Weights of a small transformer language model.
Size: width 128, MLP 1024 GELU, vocabulary 8192.
Each number is 500 + 25 x the weight over its row's rms, rounded and kept within 0 to 999. Layers, rows and columns count from 0. Numbers have three digits each. The size before them is the row's rms in percent of the matrix's.

# layer 11 MLP down (transposed), 1024x128, rms 0.0621, rows 406-460, columns 0-127
004:521505531525509529517491477533498534518497510441485489514611512478496510521576537529477476454500505497506506470508530482490507450485496490500500488473510531505514486490505479551528507499532455506484476529513527486494501514492504505538477502538520496515473450479502483491488503511507498476517515470462530525484463504516481478489509547537527502539488490512490525523509521537524491522503
123:527501492508525482517475511511462504498511482488484495492434487485482525530485522522501508475498485449521497544467461487506472516526472478519503511496471513472502515544468512511507472538489502505523498507486492470535496508522428504544529500498475521551518438472502467488464543466521487470473494525529494469509505491470500470518556496521507484523535518486532564528483502508477492486531
003:471509464532505494466491527473512474528504486536518512535443492489512494531421461481508497473483476476485485464489467478512482541477461543512516523517474457490482517530492484481452472517513556507498512479465496508494490454523513535466540517490499483491489534465495530504516463491466511518526494501486484448483485511509518505517507469496486533460478486535513481525497513487494523520547
138:505462481507509472524478524513497503502496488451495500498470483498502482490531493504503510495508469464479503540505494482479491508544470488529475509481496488475518492530495530500467493512476515526555465487477471518560507524543452510445530483498475503561496488506493512514503498523539493511444467529476467528503526456454462478499491497510531553483505529487544518533487548497479526475529
003:495521508547541533495497485532523462488467546526533514533501507474499514518482514490498492510482492480472502480490501497518512523498462554467499494518526479509493550499505504498457475495524511515518481484495509507518492460514533526476560487552529515499481581483460519532505505506469480517479502491422493485520494470507509522480486494508527513474498513550523506532479538510453525539511
003:561461520465456496545517482518483508533484490449474492491465502560497485488496496528548492498535514523503482505516521509488509470510522477518516466478491542486499476545532505498536491477545491524504502514495505516499498512453528529501499510483526511516507458489540450531485512515515492471523516503516553555497498557507510453511504483517500491537514496467451527494488452517511490497503
003:503485422470518454496499470531505504497494487490448458478514448491500498459527481440508485527480493480483487496497477512469471503499477487516481443527489482511488509480501467486472442473452457502490481493457475485478467499485499530484466511511530487491496496492501498499491548502502461487489491510511477529487516532528459442474472470471460471460528510492482486471510499504501497504479
087:493508504506522489535491500440478464492533501497490512480506554492515526509520506514506515494527474513514497481512539462501511478512471495483489442483423460473515486485505497496498528495518496476481499477524523465512539541487507530552532524527513503508488469454450487524489526543527455466494487449485510521489491542510555522513519515515513491497461486494515487472547507498536474493478
130:458546507489433467495502485489506464455467507492547522482469510474535498479516494496500471549475500514489495488519509480515506527483499485475524463524478526474527496504521498525472537476527445488497450483515517495542528482501524478518506489494517445540483497525554501491508483513517504561473533522491497505507483510491500497530445538494481480493534510529494505495508505507469469502563
003:525530534558538544522510515490522505535481488507540531529476537511511493524459526511512486507490489487488522477489503484544506530501484550475529524502510499530483517513487517485500510514527513499491542535506521515522525494534542486516519512523513486506542532502482528514517502507474507490485490489406513473485514520525522512502543474504537566526535509512524483530500540511473538535518
004:519522528549532551525525555479535511536490456499496521512508548511496511527498501497522492497541513502509524506514525489514511532477481521507549499518520516518521504508487541525528524505523533505494550485527514503490511509544533501529504531517510504500529480517519536535517524516476504466517507481513498488495522539537524508531533481526487541552515528513501535515501577521500540518548
122:447492500512450499490512525468506465487503449465501508484443485506512456473507447478524487527495479487494525509502539515504524497519499454498516467486498515500491509523508489522511570493499468499479537523545503493480519561506530554514497496456511485516473540519490492503522526503511526528488514500429510484513522466531520475460496558505496471484507500529494483519520479500489507481476
130:514480513487508473551493501484482498471505507521477485503476466541498500483504494527531536485508498461474516504545534500455500495526483476490491467491459479516465459557488504536542441492508501510531519540471520516509476496502417522517512490507487495508515495514469533475494490512535485466478478471516432506511512539469561479480505519511474482513510526512503539518492515508524501478529
003:514463465498487472483493468508488498494504560486464485473508416486547526492541503510495492499496466512496471520502464498487483473538513468480476483486462467482479486508503466498476464507495465493501517511460485512508491505444483504498481498509534478488456493499482443454485521472558518504482500479523507523481482527499472474476501538482496468471487453487481466490505468506517460501451
004:487519511525537525508499503494507440495518510512540503537438493491507500531442458480487539508472441489507515487502473478518498528513490559479499527542486484494515534484512477477443490502529533520514493481478482523485516454498521531487545487523514500466480523514456507524531451488470539525506533514488511473520462501508519531519502493472509489455479481520532520520510515496511518527512
106:502501469471471516478484477514481499459519481504492493491445542513500509524504493503487457506512498488490511463467493467532535492455520505504515504543602477483518530491512519497521519530475530505514559541508495482468525516468546460507510517480518457477478557474510548508501471512494515495510481502460488503528500505527484518453500511481492518485536502528487509513482479485467479507471
003:513524495513524554469480485513519532483532507522531496496527532485496511534501496504486495485485478501486519475519517476531531494475454504470503537521501515510507509518504476544486500561534539513512518511487488502560510493512506543556516437513526499492507516492494579509544468517475483495523518528468517479506477526526547502522514502533532519474500501539530534544484525519509502507533
004:562491495497507536512496462553483509479508517511504470466487493509487519527499498489504485481518486490473505529499536499471503493504477500517517551522509530509505541494503510509494473512517481521524483484521480542520567511481526521493518472517511529515517466520510485538502504502518486442533501520505560519539482525485537495463409476520525520494527561503511542513521468496517502531511
004:529520484506449505503485495514488521510510416526477509455480506514489485514478500493495468489498519485474504512502548476471480527459430487523535500507480502513476491491482500521516486541520491497495496496475488491480516524525524500474468500520463477482561482471500554527499510516454479455506463494446512489482518529510532467508463453540491550489530505468495507508506514521508520480531
003:505488487506526513480517466554477496477538538507531476531503470508527527506527496520497528501504474506479524477503558494478505490519477527513470537505504498502510534501517478491459479512521497511502458521497495538516533511469508528479533482518549535506463510517491491507533506508531461494546530539538554525528461528501513479489470514517531475463480526512535536545524463478532504546484
004:506495513480528549511529473531509480467526541508512483506524477514524511498541502526504532533498463526505518543499482514508509473515546521500485511531505527508550528487534491510482493489500483531528498480514484555517541508485499500511543477533519541466473498526492473503511496505560528501513539525552537539543482515519502523503480548493508451480492522514529539522519490489545482511461
003:489465448453437455479512486471464512496492455545478481505502508505505481457470459504529495504480511479500483527494489537513516514491538457502485534508496524486516506506498488478472492528447481477494480530515482520488491548499508470513517475486466540515514498501492475477496522473546549484522457523511498533511556519497497502502470487480480537505491506458488462494524447463505480480486
090:497489463490461542465501472530472522486507519488501515486537528475503492505563506471496452464501505549501495524475493542494467531451542521509524520511495505506505493439505501473512482539508525506476524503503472478513463452499555494486482482482518497468508505528502499500519480510499528495541474535493549487490474485541497519488459564469509496532496502528501445490531490505481517507483
004:500526471529467542512491526474507538504504456521500499481455525498472481496493475495460477506494497507509524512459497518484471492465467484479501516540493517508507499456485487535513516529502502480477493498522445513487536521506508447501478484478466479500544417477497537528484498475513544428503470466484513469515507531499520502556469462518479521502464484502513501496482530508481480483511
003:484497497453527490531500476525472503506468542489523482461554523495451494473514517463492520533475542480529526478480496539499523466495535467489476425475543534505509518497499525495511526477470484495505458507504528473507467486498476506530499492473514516540476503509498480505457545504500481515492493492496469525524521458496475475517481489493494466523511535525471485464491497482451481483445
011:542515479497451495504487498507488531521491490500483497492531525500495511517542505517503458473525552503480516549498534499474463479470499459518491517496469490491500480477482496525538501555497497476497484547541492488498554544508533463502472472483494497510542448483540543518478502506550521469532458514506548535505496493506520483529435513509508539490475500502529495491515472507495466498511
004:455472490465505470454519476503478491499490518494516495536511499508530524482494529525522512481477498496491466478510487493552529485511527503482495474481503481474465471544519496454480521494490517484492515513471526483512439496476488526526528528492516514519472562482503461465515497483491454588499529486499459523496493484501468484457565564509494499485492486519502475502509468497500491496472
006:519504458488481461491507551494516491504525487554471504492453457524540481515434487468541504514488513512498501506494483528512456538491494498526522508530477482480502538516520502482476471519505559534520529472474481502519481491497505535457504517498499492522524493508516544519532489496506542546486513516546492486492510544507540495551501491500502524435511491506530457516499512512538483474493
150:487465499501499503522518466481508515465485458506467506528544477495486484537470489491480514543537492524535521502519496507536520529493468470488490475521395503477514449501524502500502535505476479518534488524494490528523455504513480485492491489484525505561491455504541525515508507508504474484486438516534528501488509514479503472533508434493508527481496483493505489527501541492499535488489
006:478505537528544543497473475508517469506487518452535488512498513487498505481528524518476497492493472485498491473497503475528513484526497534478483439473501486516459479482512496514504508461498477476488485485477516470511479458486483500518507521516501482509464542495481473503491489512439434520471524451431469471500485464496479495452550505474519480535518509521477501487488516500461547536518
034:507479507484500525490483474471491547501487513471487494488510542509489516481549518521500497491505524493492520520489489521493506479475504464496489519485390517512490507482477489486516528523476487469503469505509488501477547559501504444540479468482488497507523452477514508506501510516560477456542462514515516547528522486505511525498441516509518484522505533484524515486510446482473488514513
116:526487526520543456453505537500546480523466498508475477499473510485528523466488501466516510500524458473500536539469515465504500480501513515483525527506483485505478472526474477501479514528483458538490445549475480513471516486513483517518510497513465472537535499477529511495490522478542492524508518512527559505505477479469479495497482475517486507425505505508517529558492468493467481500513
003:484500534477466507516486489503490524494474488479510497486530545492480490451525522521485509478493532495547513536490506521511493481519538471476493473456531531499497451459484523526551554489465479466485480519542516477485485523504492459534488536494443510514519481501491463489441527479495502494473467471461471515505533465488490512495532499516500487556493519479460503458498498521463505490495
174:473484503501453450494525496461471510459490477502543510479498497482507508524473477461508517484496547548473499451520523513497494533512521461500436476506442514518535499518539483551484473488536508471548481491473518547512497505531507516518510487502552480492509505489517524517524515508479505497482465499474490467481551497505491514507485502501462558474494493519496545482476487511515514463513
127:482516479495435534511511518509493521516532491473525519455507496519516482486513453463491457489514477470521513471497502506483488476506503505477481503481523505549480482533461530512479550484489491517491500495535521479478522540528562486532513479447515502498515535503468494453484465482509545508477493485479536489485491484497501506482484599535529507503490485469475497529501490469499492537509
218:518479502519534542510470527470515491492533482544473525504510487514517519496516503519494496484475491481507523483505519492538477493433561522485488465494448499492462516490497467533515532493508495528488528495505486448501520471477518518510457530469513463487434556489489517505511487520487519513486516497494511523504485508470506474549525523500520445548460518523480539480488468484508477537478
028:523475505510502498531541503485503515495493515503475535497465490480491542462516528519480496456505456512511513479535503539509499492498504532516473505480395478513480515496494522479569497430487517472467465459513482492548492501490442496539523499494516504504481460500511483492485522492505501510508528532514475473492513503463518473499506534526464500512513516539521472466519475492509500534497
003:503477505467486482513515464555478520467523544466495462523523473528501508499566527524498505503506509520503506519506537518479504450513523463494491503489509522472504496459522497505525501494506467487507464505527484493490495519441508486481470493519493523518484507513531459515490487494539471544487542493560539547522467470460490478491486561523497473481480511489525528498501463502516466503449
129:456502475478460496513510498513481499506501475481496508494439479536531489485495490500483504508507467478488522471508489471490537492491510507459493514521439491495492495486507484513501565467518470510469509494547548468556528511526510474511526464467527521495488553545496508484487524478551524487517534475478522522489476490509481494483455564486498501501456497490507523545523468513509488546491
110:487487506498511510510548546467475496526463471485513482503463523544482508468475501487532468489483475532502469503523491493508505476483470500490504505475501496480468503502509462545513534497524515519447510494522516526489487484499506525493517511494486481538459488512493510510535466450532496505487565540453469565538568479516478482475490536496471475506528502493466517508470524545493486526511
183:499512485499513498468502461516513505505472518484494494468527529493481476486509493484498485470514534499491475512511497518492525541493504482515492527531640505535498506493506488515485487507559476433505484533490519464527506514525501491536485483505511472467475436492533462480515496500508489533486507496477474516484469492521493528503494436512482521527502507468496495481538496507512475519498
116:470476512482504534533466479528511516498484522463484505448454512492510534500469499517470514480523548462504519489511490511463500466483466525490532466514531483484492516481522504519484487454508523501480514539557482486500499500526467465495506514500512507482551434524511464460451466491514550492510552498487525548499500512493504478488477521533521475514519533502478513525475513503532471482532
076:428501472459509555490461503510487487492456506449477500485518521479499493480512487474517498542475516519476504529525467475515518522504546527483501536491493527543475505456500481471503498489512511488473494463539544488489474495507480508506524469484510498478497497509486514503512481491541537503533529522425532547500466498516480505457490499463503480533497531523487521516554499507522514542492
145:483514487528506468467486506482514451529479536511476499493522492532512526487535493524526519490465498482547490477508524502509503460517511490515479496516543511545478480537473512513442473487548540504450520511508496502540521477477538498505476499461540454504479459516547480530515536527482472540437505502500515460468501486519527501511471452492483470518453512502491517489505514502500511509496
004:486493520527545469510498507490515517514494531495501507557527521499523504469546521527479531498516516473541529473512538522542505508557514518479469465469513498499470481537499503492492541498483485474468488545500532503534461509514488520495518561515552509527453500529485479485509550496496470528509494480471457473502508484499507509496536541474529491534489528504523491509544491489467536535500
003:511495499539555541496497466538494509480499501474465465459585506460482519508519494479497476495486479471493496483521523487467523506478444496513531486510502539504526545491498506525469473527522469491528473491496491507467495490506525521510516458522529527494484501491466486521527514508500481429543502513533522518506488522525495487478438505539514489527487522505505550541490532522501509526502
193:529529487503528464494485537516503519523511505529479503538513470474516511521505533553482499512508539470487515497484488503472478528490508518532451522514384495489517525497493519480506477518514507538542466502449483482478495498457502533485474484539480504505550439486485501512518508503480510481506483461533465493519515513497515497479529458484481530507521475496499516481477532482478521475497
004:501501488550530540518477481532536530542534522485514486503532497469507514491542508519493490450528482505524494489513507475532526482508481524471524462483495505489479488519530479532497509510520501483484510521448500490510466470504513533526489521506538495495477519465489485499523484492486487477532508484513461491492524563562499482493570536531516521488489508514483526523501556537497527554545
149:479511480522466466505524503512474484472550495489532490459529537517516483500485504497502482496486491504539482475534496537504481520482469495515516492498388510526534494491487485476506479476488481496515549501532523475477460489532544466529524524530547527483455481519522509503521493499482514526492503513546490463479505494539511496506470423516511518480485537495520484500506494503515505528509
003:478520473520471488499485490516494525509519517530521482476524529456490507483489466528474518492498506491537504554499497534495505551525530484514482527498528522483516555467513505538501502518470490479524454492496469517495502492511523483471518487481470549525492569509463483530511484485523521469551462520555506496543547474475507535523446512510511529481454540504510506496506496510476511526492
067:548502528500485522479503500486498554509480461478496493464515515486500495483523500520494497437522501474501512507501509515490473485496464477513480514504464526513494473479480478505516520538489496484496463523508520500477550555480540496514477499478511530502530464493522495524501496516536485427511449483487560495538466516518533523535433463522520518482514512516528499480521457516454476497522
003:548513477490437438542518534512500514510494501498465470468485491492495463483508502469489491448479533509528494528471507549474483489481509484506508487497518515518496504478518478466500475499516498507495487512506501488495488493478509510436490519473485492487520444498495520477486536470510569461505441495500485462519543520498527502536463475504518480464465475509491484489505521537501433480498
003:520480528482468472499473487541487517518482489481495506521426503535463485475505497512510508470528504501495453475481513482507505457548496528499495499492498498504441468550524499461518466471527517516471480545508529493512506482460541540490486510479516514547508503484534488513503516511468474495501505517423498521485476533497491497451498458466514492493532505470468502483505457519494493515547
137:490534476533530456479541503499476465503478492505498506506470451496476521545524528557511490514493490487495548531505521476488539471500491517518452471501481501467561511453475499495489505457483478495489544481512526452473486536474493493518512502513520502490553472468515517511510536532493481471505490500485491495489481530471518488449527513453515531488514468510495520490519547478520530481531
004:488509543512546551528496490549523502493494535485559516524528504509499523478586542521461518524520491504491503490504538495497516452524479532469482448493506497514461478496527490524506511498514490514498466515513533508524517517487490497511498511552518495504494471499515475518505525520506451523476549469457516531514445498520478476465528537509506469522494520519502531497501519509491523534517
# layer 11 MLP up, 1024x128, rms 0.0703, rows 407-460, columns 0-127
120:483515505500501492473493501479537478502537516490495485560485463550536502503559515496481480525503563500527529491465506519536476485469490504499469539508502493526507437495549472482517522494516547492467494539516478520497497502493554481466506522482485490507448473504506479511519475546485474541487487497485499491485489486522496559507476515453507518517481454487462502470539507507497504484472
006:512486521517505516534522468538511500517495500474497513480555524542491487461511482500538511515509469581535523571510522533518510498481516485498514518511511525486488530516473487489500562544519470489496519478549489513519517512490539465509491496489513501516465501522535492519489497526531518484516526538444551538518526507502508499505473536477563482516518514500498504507524508531534485503508
133:527482510485528453491520545478487509505503506532483487504477506528533506486508571500488512521478466534510466515505490496477505514501508486458522498520495504519507500516529516477540516537509515513480538548467498498506505466508539475479497460501520507458467502490504509500512525489506518415545505513481465475473443574484480523463518495466503498532476455530501491465499491465505505488491
004:521497504493463521507506480533498520522486465487463490489502512523499455489505471524482512509481501517521536566470467474523470499477516435539486524529476515451491506521471511488507530553525493535498465438503479500475512521477494448514477494480490503491482455501503506512495488549521521465496496530513529541484514511527496488510463495485428515508498503477510506517498479480504451448509
004:490535513490504480512490519487505483500505547508527502539543480469518532517504520495479512470469512474486491426534513498467510536533491512463534501515523479529513496461524494488556506452500488457520512522520492503535494446487472496507503479512519488502544553483459500433505499464510483530522497479485476455513460468506507466517513518530532480501534516533523497500485522523505511524471
006:518510536528488525546515515519493505519494518488535527520517543528517525514506529512521533511497524535511527527543518535545518523530518535491505532499564534525511504517537514529484527506508501506494534489519530512545533518526504505548510533509594488525531554507532523530499502521518502517531527508503525521513493499507512534537500534506535493496520513526524510541523494520512502507512
106:513506475481511497472470471522491519521496486487488509495486465463495487502491497462534465541498507435513472544479518511490477502490522503552493556505498498486503505509529551501491454541541541466510533537496507531516496436472482487487475476487465484522548513484538510491495455516531507512520447526499489511495511470507502519519543519486519502503513481501442485474518489523500553483495
140:524498528461517474490526536510478514529504522503456497493505540545499521465504527515470526470521501476432538519466522541485486538513507514562486478469503478485524495430550505499547465533498536507516504509476498512518513497491482509467456467519483500517552458446487505504491490521474514475505507499485499511487507480536525499527529507487475525489486477485477479490517506510455518501489
006:488507473459458478478491468498452494497481484462490467449451465485496442472496448487507482488471466498470474515508471471489500485483505452492490496482474486461484491478477492512486500506505489498495455491515480491469499509490477468469497465442457493490458454505491470474479503509518506498508521521527507511475510496534490464492466496482466463470451512458474502463480459496503463466492
005:464520518467480487490498451552477507486540529487500505493462478475489451441500443522520497525467487545483456534550484525531522519521518469494500516480484513489496499489500505521513479534506493480509471533520542514509529526517476521482482508491484503518463530529518477491489511488539524517511578522511524508509546493547529477480478526479498473463492504491475481488492482511539488519494
120:502507460491530473455526495540496515508517517518463468485499494515500515506513506529491489478506530475526549494460499471494509496502538527463464557536477542522512551523503503524532460519516494510491522493505506484547503444501521527469514538554471514505507486417478491509490509498510502480492484512486504545501482502490505493507556494501502459483498479486493474448500489465475507456480
122:459543451501530539452487500511516491555514496470535489540541519462491502477509457501475478556447511486493503526453482476531468468473519488537503490478496477525502535478488503526476508510466515510470508488505499509491513500509505500463498504478449539469526521499481475530514471465492519522528508482542555492491466473510476526526529516509474499514494474495481493485536512510483518514459
006:541513519526500531504511533487504498513488487515510504506529533522514538542526514496507529513486529491500536511516563509516527524514505550492504507504591525520500508517520502541496553500518494510488520511525528502551510496535510500533527507495551506508539551508529517510510506524512478497539501535482528530499498510498521515520509516515548510514533517518552534554511520526494516515555
006:541482497498518487510502510514518543526498485485492497483579500534484512493534525510503499507514513556514517551464524527495484482492498485538489516519535522476470540525511511493486546574491493505510487464530475504522475521482530449533482523507485515546478523489567525531497532525516499476500491555468502526482513547488510511525482505540502507527535515493501525524496503492485473497505
119:561544529548512461480483533463527515507508490532509497529510523514526479498509487485514483509523495532492518522540521558453453532504498500505445487472502506504493486504525480473492490482496488525487473475505515504464500482535458540468449473503515530527500496531490477499497526471499513488488477490524497454451501506503550492500481484457456491536482475498515435495501501527522529496512
003:501485492479494454493516526512478479484467475478473463507460453522474446534494489485526480501473457525481508503467463471493493460526512475504489489510459515516474532492459497492493486517494479452492459483518507485460476517503485463475493523484457472487490479500520480505500537483510528455430484478501513510494556493516455499495486479490459502488482516450505462480480489483447480482481
005:485507498512523496511496538461505493533506502458489495553547521482508519547492534505475522493471502509485507458488488510510495507532487525496456472536507488507493523494522512462548503477502465471505476454492492491519475483465468467509500524521506467514497546488492525488529526465450502525464484449496433465492490509487445516515540515515443455513492477517473495497478504496467501480471
006:436450497500483479530504490502481469480500520458499502504458511494482462460476485493558510489457454507499488488541458508556509486516505486479488495478490497503488483480481482490491491456498482448463492491517507505527524489487445486493506511477533467492454519507473460475496492495501515513486533463526506478492547461515456482487494527462507447482463510486470467472502467504535511509496
004:545503507526519513544510534494514499556482473480502511503529510514517554567518564478486509487496524525503532509453506546510501514528510527507504476549560505502482521505511501486511531507499488499518517440525490499526488498487509477552499535508493500495537545496526522530496509499482498490478471486468462490471492508481479553540514498526504497519548502503522525544489518512463502467506
007:545519511525541510507480550487523535508490494518497519518542509503513566555511535514464512497504553490503517491481538507481505523528480530537498504524564513501493519523527526500516514527494504517511492493487509493518473497497513491546500535527513521534536545488531550530507526502472474507482487508472462502488473545482510528527519483557484527533531491515533520543484513494457495506509
007:461494494504501497513462498481485477476482505450488485477491467489486486484465491481466490470501461474474497460484494491445479498481485508470472470478470474489465477472492479481480486461466501473453512492493475467499478444464493503469472482495492471493477489484485480465489477473444468511480487438457467464506466476464467476484501470488495439494470470498479495468474494487487490474489
078:470496521517515495524514516513517502496505512477506515530494488558492539532467521545471561520498489460512516471476497499459546507518494482517503474492429506476481488547520500516517483470514495480518461487503531512515505554499507528501543518505503516550516427480462518531507500472517498526463501444517493482498520508441513488502526485521529510490487522485487507502472557497519501494501
004:462461538507540490508501497509505482475521534509484458517515487492498467480506492508565500488487454519483464484492492455521528512532501498495515460465481506501506483505515512486514483464479520457493471521486513539514449471507464556498522523534490519514460543511501475476536520497469504517459532456489492473505532493528491497444526498526496455502470511467456493472515451508520498489516
006:476485478478460495473468490483493491468475473516484483505460484480487480505476476480453468478516498467466474479479467461452475491479476481493508506481460468465484465477491491473488459469486488504478485483456482496440491478480472502472489483493483484469511447482472499467473490472474484505494451478471476478496442495487473483480497466493450510480468473489490488480481473468458483482465
014:448478528527538521535516519466514460492547526497501511508494520498526486498470530484521525517507481495530478434514478527500539512498498529468502466490489502521526515519505534473524470433487498483483513484496508493523455472504477553486512503514508514495499513514460484456533521481476494546476531440495455473508531473506485517450560513499514483517512493507473472477521502513519524508501
004:518530462474463522526521497508482503497471466486490529462467458497484498526492474476486474507492488448517518492474512494429488487455486482489517513521512485486490492492449452518476522524495476521498541486516469454460521497511536464496476455458480487463534448498472484492450492495509482476493458505489530528501474492477489472525452477476518521484502485471544517510486513503479500494474
013:495488522544499530531508479510495496523494510480529513500544553536513498457507487505528524494506496559523532534508527517517541500504506510474542520491551529517498509518494482484499572496514485470494532507553517507536530516526539482536512495478557493514481537518527492511501491518527499488522520510450544527498505499515476493487482559491561486515509518507505516530535495535516506525516
142:493529453459470499487524510439511524485501495483497470535495491502494484521531526545482475518530567466495488461504512470526479512472468527516448499474492449532459513491512511479523487479503492507504505474511492495488489464497559531462503489505474543472496490504507481526515520511463526506481548531498525478506492513500494587525505509524496500536477483498478520482468506502518479519469
008:546515471444474459467524496518490533487482488529501483504465473477481502534497482498493478519498537467499481525502490476484487492497502461541489522514471505470522491499478514523504464536511499561538490495487497520429509534492486472480496481496459510486526432487493504492501514504529522491505481558582521513486486524507532490515473478516442550495496501485518497487490507483499478484482
038:463503513526524509543536538483500466502498494515503503489491454468516487545452508464480484520506494494514468445490514493506495523504500542498489480508527491495516465513521551501516430453543519496496542521482509509540440457476489536449525510535498508490482517493493523473515521479475499562442531488471469483476499499487495492505532493506484504492477484524485494493500548498490512481499
125:497497535469515472531512509506465496526517503496535482505506510507521514520484538485517445480475508524513510463526466534474509506457501512500493506545498523519502498512548499431491503536526508504494484492477494464476443466528503505470450458495525502544467487509511514466546464536514505508496489514512479465539502527518489485473500499473494509477468458535520506437493522477511558503496
006:500527502491519497482518532504530518469545538561513501524477486475510526530500518523507498521520504454499490465500495501469491530494509514536511509514490483517553496503527523519523457494513541557521514546448504522475499494503490560482512515550475518508516484492481510497537513498490508538504514497601488492532487518505532498496546487525468540515490492519510504473515512492523536524510
169:523516492525523499517506520501552526534507549485458485513487524435550502490551538551470491525534537472504505465484497511483492515503499521536473529478510492528548512491499522483493446514475486546507472514500472500509503476460549557494435481493488513518492491525513479537487476481477502507499515512484506468514457488489501530463478515471511495515496492481465485477505508474463492504486
116:468464478483536474541498500496491453486488508513514472527507474475505506499493524486508520525508479521468480458507502537522506550506466502504539503540491469473479505459517486508467489522519546500531502534501491502488483461472478492515494468534509487482504492485541507546530491468503491483535529516514478440568526522526495492513482498426463503520539504503479495484525494545479459515476
195:503467507459506480515491520516515517501513506505528521497520510481505505524517524501493463491459574521473513536512501519505482549453497476538489490532471423492469507498498508511480512512467533498516503547505469490528479532509549486510543496530468500441471470507501527491499485552449495494485496454516521505506483492490534492535531466474470524507477515508455497484487511510491474472531
037:525516476469501497475453496499504473484469445497516500492513477495501484533500480523522497512476559486513502522456519434485497511480501500499509486505552526509523480491483486499453469546528467533559510557463490514465520506489498488453495503531452474493505491502503507480526492498487527497500483484508486538507476486497469559507491533453521518475489504469453508525501545494452515485500
004:506510487521525528503508530464520495510493487511512518537495500485524541545492560487444512476488524441503505422447494485488510511523474527494497462518519485525513490523503508471522467461483512514525528479479487489494472476520485514529514511507495510472556513469462515482531507479476471502455462461507444474467462488487470527496522475525483524497515475496515510521528498489467527504483
116:505482484499516494523510488483475493473491502494523498514513516458491494503517505535522541511473469532507464466429525517491477503526444505506503539505483460491488531455538511493511460541502483477531489519491507503480485439550519572540484516518536503524484462499480524513481513487501471479512479468498479471550472551497490489534538489470516513524491527485510503487501543487468502517515
115:492507492477481510540503517510506538475514508499457527504539492480499489492490528539466485473497479489473436526448491528478505528508519573530532519491503500467516501504554492511537484512479505482520507455511495488501490464556480505508469518536515470519491462514480553511510493516512495472498489453501490522486477520507489501502478458453497446516552527530509499500512472488519544484469
192:516539489469468472510505506563496528557507514467481502510537534485528542509487479497504516520511519532473490474478459515479512490466520522511463482503519476536506499487473490504509479510477513477492495488481502540488447494517511495480525483529482509484513472501487507507492503488492525454553478483483506459516528479522554512507491472503482524515483475561494433480542454482447507458508
134:511545524492552491503491495475525478500510502467515555557519524475538544494563459480487484484492534501511450505492460543512503482501442504502510478491515483498466460488504524486483492521492497501511537478494455518479459506493502516496481484491492490491509477466527508485511513510480493508498532511542500458498438482480515593472493495484474500521516473504479514477515528501483502473486
089:523532520497491508491525529512521510515525519490485481538507493550484528526458529496482494480515490495458508516510501492485463502508457483491481443503489511488498497529510507516521521480511530516518482502458455495487504500448511494488529512511505539503542451455535487505497484515480454548432505481569477447484534486448514496509518499514487513494521485493539467483452511459499515497485
150:521504506521473504521510534516537542500540476510492482504530501440522498535479505477468481507498481518467501468529494523478492520470499496503510498521502508556482496469556503505451501496496488507499462486464529469472475523509483494464488505488531484508517483463426503505520451488516565468511538523516483498495508532502548477514546498492459459478544492508504454505496485494474530492510
004:533524478442444488473512476529492473509488464494520459465471465498489503522513496477511482523511505484486482534437492508464490511458519500499493522510465500492538473486500476525472481485495515552514523495474505512422518509488519519513496458491443485467529453499500481485484447489530494490537473527532526497494445511451509482480483475509479512490511480504502505503489521508481486466513
004:493539522510495521532510542538500518519494462483485514537452494519511514536511526498475517521489520560468507520502483523569492517544514496518460499512557498488484520491527522511534507541503487501467475478516523484550526512507452490530486537513525485516533555515521517531490516496502511510476500476473501511502541484513517542540500482525463483485543528485540504516484505485497467473536
138:544543502493543466451506536497513525480491490539478502547522498501485511498514546566464517520516529474475501480490489496492477517490569524525444478525474496518529533470511495466532493495500542535524480496465467498499487515471507521453483501513480507501510480498522488482531488483429520470516504471525479512538485497486515517514512466478468504516509448518494489514507479474477508492516
008:504494488461476466480498483500471479458456492468476465486454470484473479489489463466506473497472476478462479498490497490473477479486492479496459487488440496483478495468483473511480487504490458464479474470489491475459481492500466459482478486464467472489494465475490464457465487472507491477473480487451515490492484458476492481495463457486472463482481488468505477468478489482470462463488
140:541495519509536503478517524502557548552471493479452498508476466474500555498555497518497529516529498448487514501479517485522437509497534494477456502479498495518482519506521505484482477483532481542495477485476520499518474515476500515499475477530477498523575516473459492502501522453483508472519476485481501491494469499492526526500508542506498511523519490493510497475516536470438509517486
005:484520524555557531524504531516549488497529525516498499538537540529511524506494550502498522513544497510507519500466529515505482505480521518538467485526464507528534514532521508487531501513535541531491521485502506500503516485500512557489491539574507487534498470499509519520550515490486511506497505485495502507545502499479519531478551478514478517546518477516508513497533530481537513488543
077:467479491504528507544522492492498451482513540498488480539483502502508478515486507465499510568484478519500448437516496506501512525507550545506499506491485483487503513521547523482493495451516485513497520464476515514510455452497473525466529495525492495478473516504487516468492518474477517570486538513476477507452521483483464494458529543494491486515498475503459494509521511478542533495496
005:471489506490501508498474483476508466475493506497501476501521522500506491425492493513494512493501471500471485478480489468492467498476479520473490504475412484492489503476515482470499499461465482446464481492463475485502475474497470490478492489492505482489464482474469455471492462488487459484506497455468478475502461462489450486427531505489462474524496459485481475458515465485479505489506
006:494513486462487458488509493474486485527495517472496468516515484467503498512485502483490488489484484472494493460504468488451456484469502483476476496512404483503502488453500469485498488463483481484526488471461458483471473478476491481496488469492486481468486465463439494447484464477497505491498460463502488455498478481465498491509494483493466473502503486514470475455478492502487487490428
135:480502476487486468489462498532527482528500470484481518511517542487534503504515495536438478485527498500496510499526497501515493468521516495549489452521492527545470470482532568523495485532470451502505419529499478481505489491511483495484529457528458499538492498534478494509473499455487502515524522504487486500507543502515537493505498496516483517518511495533502531497552502490444456505493
005:553502495461490471492520520494508538492478499530485493526483472478496527574512523500493479515480536479521491488499481487501487524526496485545505505523525507489552476496510537530515465511489502566532498479460497533460468517493465492542508515516487546479540509478498523487492517524498508509481461534568491491489496535495538515547503462534462539508524512497527505514482505489477510509462